Part of a small language model's weights: RMSNorm before each block, 4270 steps.
Each number is 500 + 40 x the weight over its row's rms, rounded and kept within 0 to 999. Layers, rows and columns count from 0. Numbers have three digits each. The size before them is the row's rms in percent of the matrix's.

# down: layer 7 MLP down (transposed), 256x64, rms 0.257, rows 2-15, columns 0-63
# gate: layer 7 MLP gate, 256x64, rms 0.524, rows 3-15, columns 0-63
# up: layer 7 MLP up, 256x64, rms 0.505, rows 3-15, columns 0-63
down2 095:532436508448494471542493500534478448482413435529534554495499466527489531499551561509486470424524537417492568466496560546575463503445511501494539509519508544506487556516457523581531517491484574
gate3 088:451568480474396528541543531498456507516539481471571569498514490424498455483478452487513498536572508526499551468506510506405525547482489486497541475509464566454484547550533439555472558497471476
up3 087:496541462386522502488513511463463572491497525533440438519509550554457481523532535428447525544505465516519530506502548474478394488521466468526515495508492560552555556446477497488524508572525554
down3 086:455502494499466490463555525493465568435525469549483541498520533511526494475481537443431526525506560499467474465522608462498499503441528499422499615581487483470563549506504456538505536484531484
gate4 086:482560442482454498500557572559511498489507547509528518562556516472478482527490491565481476472593490433482537381493477498453492538525546437517475511480470500526445423504476513545507545461507553
up4 096:565545552436517505508523532466489525447519485514490517523533595505483464505462506523537553491523585580515463542480524458506505499432411523460409476516526563476551564474472523526486517477553528
down4 092:480496487483492544493472513472527428573467499468508465432483509529498514522522510511476433550482524497469524564472471510508500475489568508555570593542531559554386471505561491435456491493475436
gate5 113:467527481584535534486474554558446521572513433495582518487446503484480489425556466498522487542483505466448540483444471502560539515529523557534488436452531571469491505511476483414501531545500536
up5 118:479488473481472512555493550454465493537464432531512497521551476505404469520517443458490515532479451425434526508432461463531477476489502549549505488452501527576544509548490494406559559528479555
down5 111:516450452519527523488506478507499563550460440523513448471464515445507563488513410503561480505512448494472597471507466507539567531521491476532465436505566517448551510545517423456427493475534528
gate6 111:469557456566515525546503499490457496544554476481417497510421476504516443501514441461546491487488502446475557527552433502523463501529571426517500546594534532531474523481507423517484495519537438
up6 112:491487452510532441531502497515383512453506551511405542502465527480490464492582533515522602517559530534472438544475577474497477483495474513522478526521443457450446497492562481515487478487458525
down6 104:440538417529543480572506478515511462478526549479522507485496519532510478438477451501469485504479379475538582570522506514557521427554459486470501517486568568473497552518554484546481475532499487
gate7 118:526461477493497510525470453455523474484474489452471459487581531532446474490508450456553460526426526540469592442508516512447408466485488560505577519452459496491588497437495488484454497479489454
up7 111:570515530514526474534444515508474487454473486465550527548591460545500429501532460519493479487484555511475492515592432429470522451539450528482579487538511514473508453504483522544571466556514565
down7 104:535547490528538457500509540414493497500439406492569487511538512525436452541538495545494536486488537468500508566464521415544532547472563481434499487496503495417481477434516566492475503472438504
gate8 107:510589526547532430453473433460543474465502513473502494542537481455563529527512495541486521407500487478446485564469446573474503441518473540479516515551509513531464437473493521496498540388491496
up8 117:485556493601526543482515562500476443543519437510470404499500477460536465492551483496496502439528522500423521518509514525515533414486442492480550522555481541478491502535455537474436421514547546
down8 102:494419585484516499452543507498474499608483498394493536461415430444499508514508500473483509580468497478524566508501495459509474482484524523461492495483400443494456498483534501556508497496512542
gate9 097:435437540462533555530495560500460485459494557557501529505391468547499548515498496531485572538513467507530521542434526498536525452448444448457462549549525488548473483530500485548460426512482522
up9 097:476564451580541561440491508457492501533533538411530497459489499519444478468575481513583505450522484433530515561510479447476442509480460505468459533499455489488512518476537525447528478421531557
down9 099:547480540495485497477498560521520528547510437571515526508513506489457522478597502512480406448484501450503492493500552582617471477479493550447460495553475456410556531493515498479517520512493465
gate10 104:488475536417461545487469416549545510441472609472521498523516527479519554537529445505481494533483468494485539512515457489409503495512507509493513544479496412605472444519481465463479449457475511
up10 091:451498514457550562520501541508456564509571516527590520498451390465541562519514550481522464493487499505431507466468532492530552490479432461510493533563471571483504519550494454472555545524493473
down10 107:540517486503501551539465469531527535509515498435468513449489450480517483455474507490493558472536493494577431568497499459423511409528508536552538535528453526605481525485495462432535525432543460
gate11 105:532544507523498424510482529490560491493584425528577452500518439532577537488545418427550525468513490419518523481508447512506465547486456515518483509507460504528552495441490460498475459534514562
up11 116:426488441511507432470501453521444483506478491520517515548520521533461473460538534430498478582520486513538479494515400521575511502506477527510451469466408484496499494419583471527553547547494533
down11 102:552503463508447479477514493529512517495445539518445522452416451486597572514501563613481460547526480512516574498487441505475479503426504504442477494503447481519553504467447501434493492506467510
gate12 073:491455467528518478483471507480499463514459514466534499456519426559624538543566537514542556440520428553566508484484530535409499510566502531516495498516488513514565457493547472538527507464556494
up12 098:447463470487493436538469464493516511499468546453493486523451516511477500492471517449494405610509464537520447488510535484529490480501509556500513472520438541429368515484569462450504544519496464
down12 093:532461502535542459478581493525481422404487448549489502527541531502479462520547485495495520461453442495469521482495465570422498550495473464598454467517503458493474571474495527548509432466460522
gate13 106:574477419515474506541463483520493416477454481447455482477510477480497482434532558464464438446461384465477584539467477506501478489508522574489490469468480559551544507459516542467501483486487513
up13 101:524561481553464518496523516472491494481557465490526554528478463534555459528551444460551569461522439489525492437470483501466595513502522450519466426532558489510466494500501480532444481580600494
down13 091:404485461521506456459495435484452555531460478556491518541484500430508474474487513408507503414467527423524446476498518495495508503503528576532466437559512576504550525519502554560507462503492510
gate14 112:535502498474458489445434543545523480542573542501480500471518509464471470496497475590490524470578496496480509509485561579522533530527510463483502525430449432587580527483504414500492458453542491
up14 107:495561530535482516582524428511587530494478498550506475552520517498491461460467446539489438503485470420526437509448446445455513569496484512475492493458422497408483486531455557515511481522469528
down14 110:548556499474480524563495474510503586438458524494490443514512500513498482431483557440504443473437529441526512565559461501534523490503485495493554500549473430459511552544481506443428578545485542
gate15 104:542535457546539469492493445490520493509413486506494506570577469531506474515487464441475422500435500473507549532480480387565510482506522561470467457449438495511495551441525436484484493556497484
up15 103:473482436520481468609499550541376444438475479518507439516486508516498466501518537484459517540493501468502506532470538520574445550506495504468557524474489461569541448525506506580560525479522510
down15 094:515515410469482418508439563465462518488504588549501450455478504506490501496496468518501540530472519505514522456615436517510549499470522497500492441524515539491567504496549441478509494607460528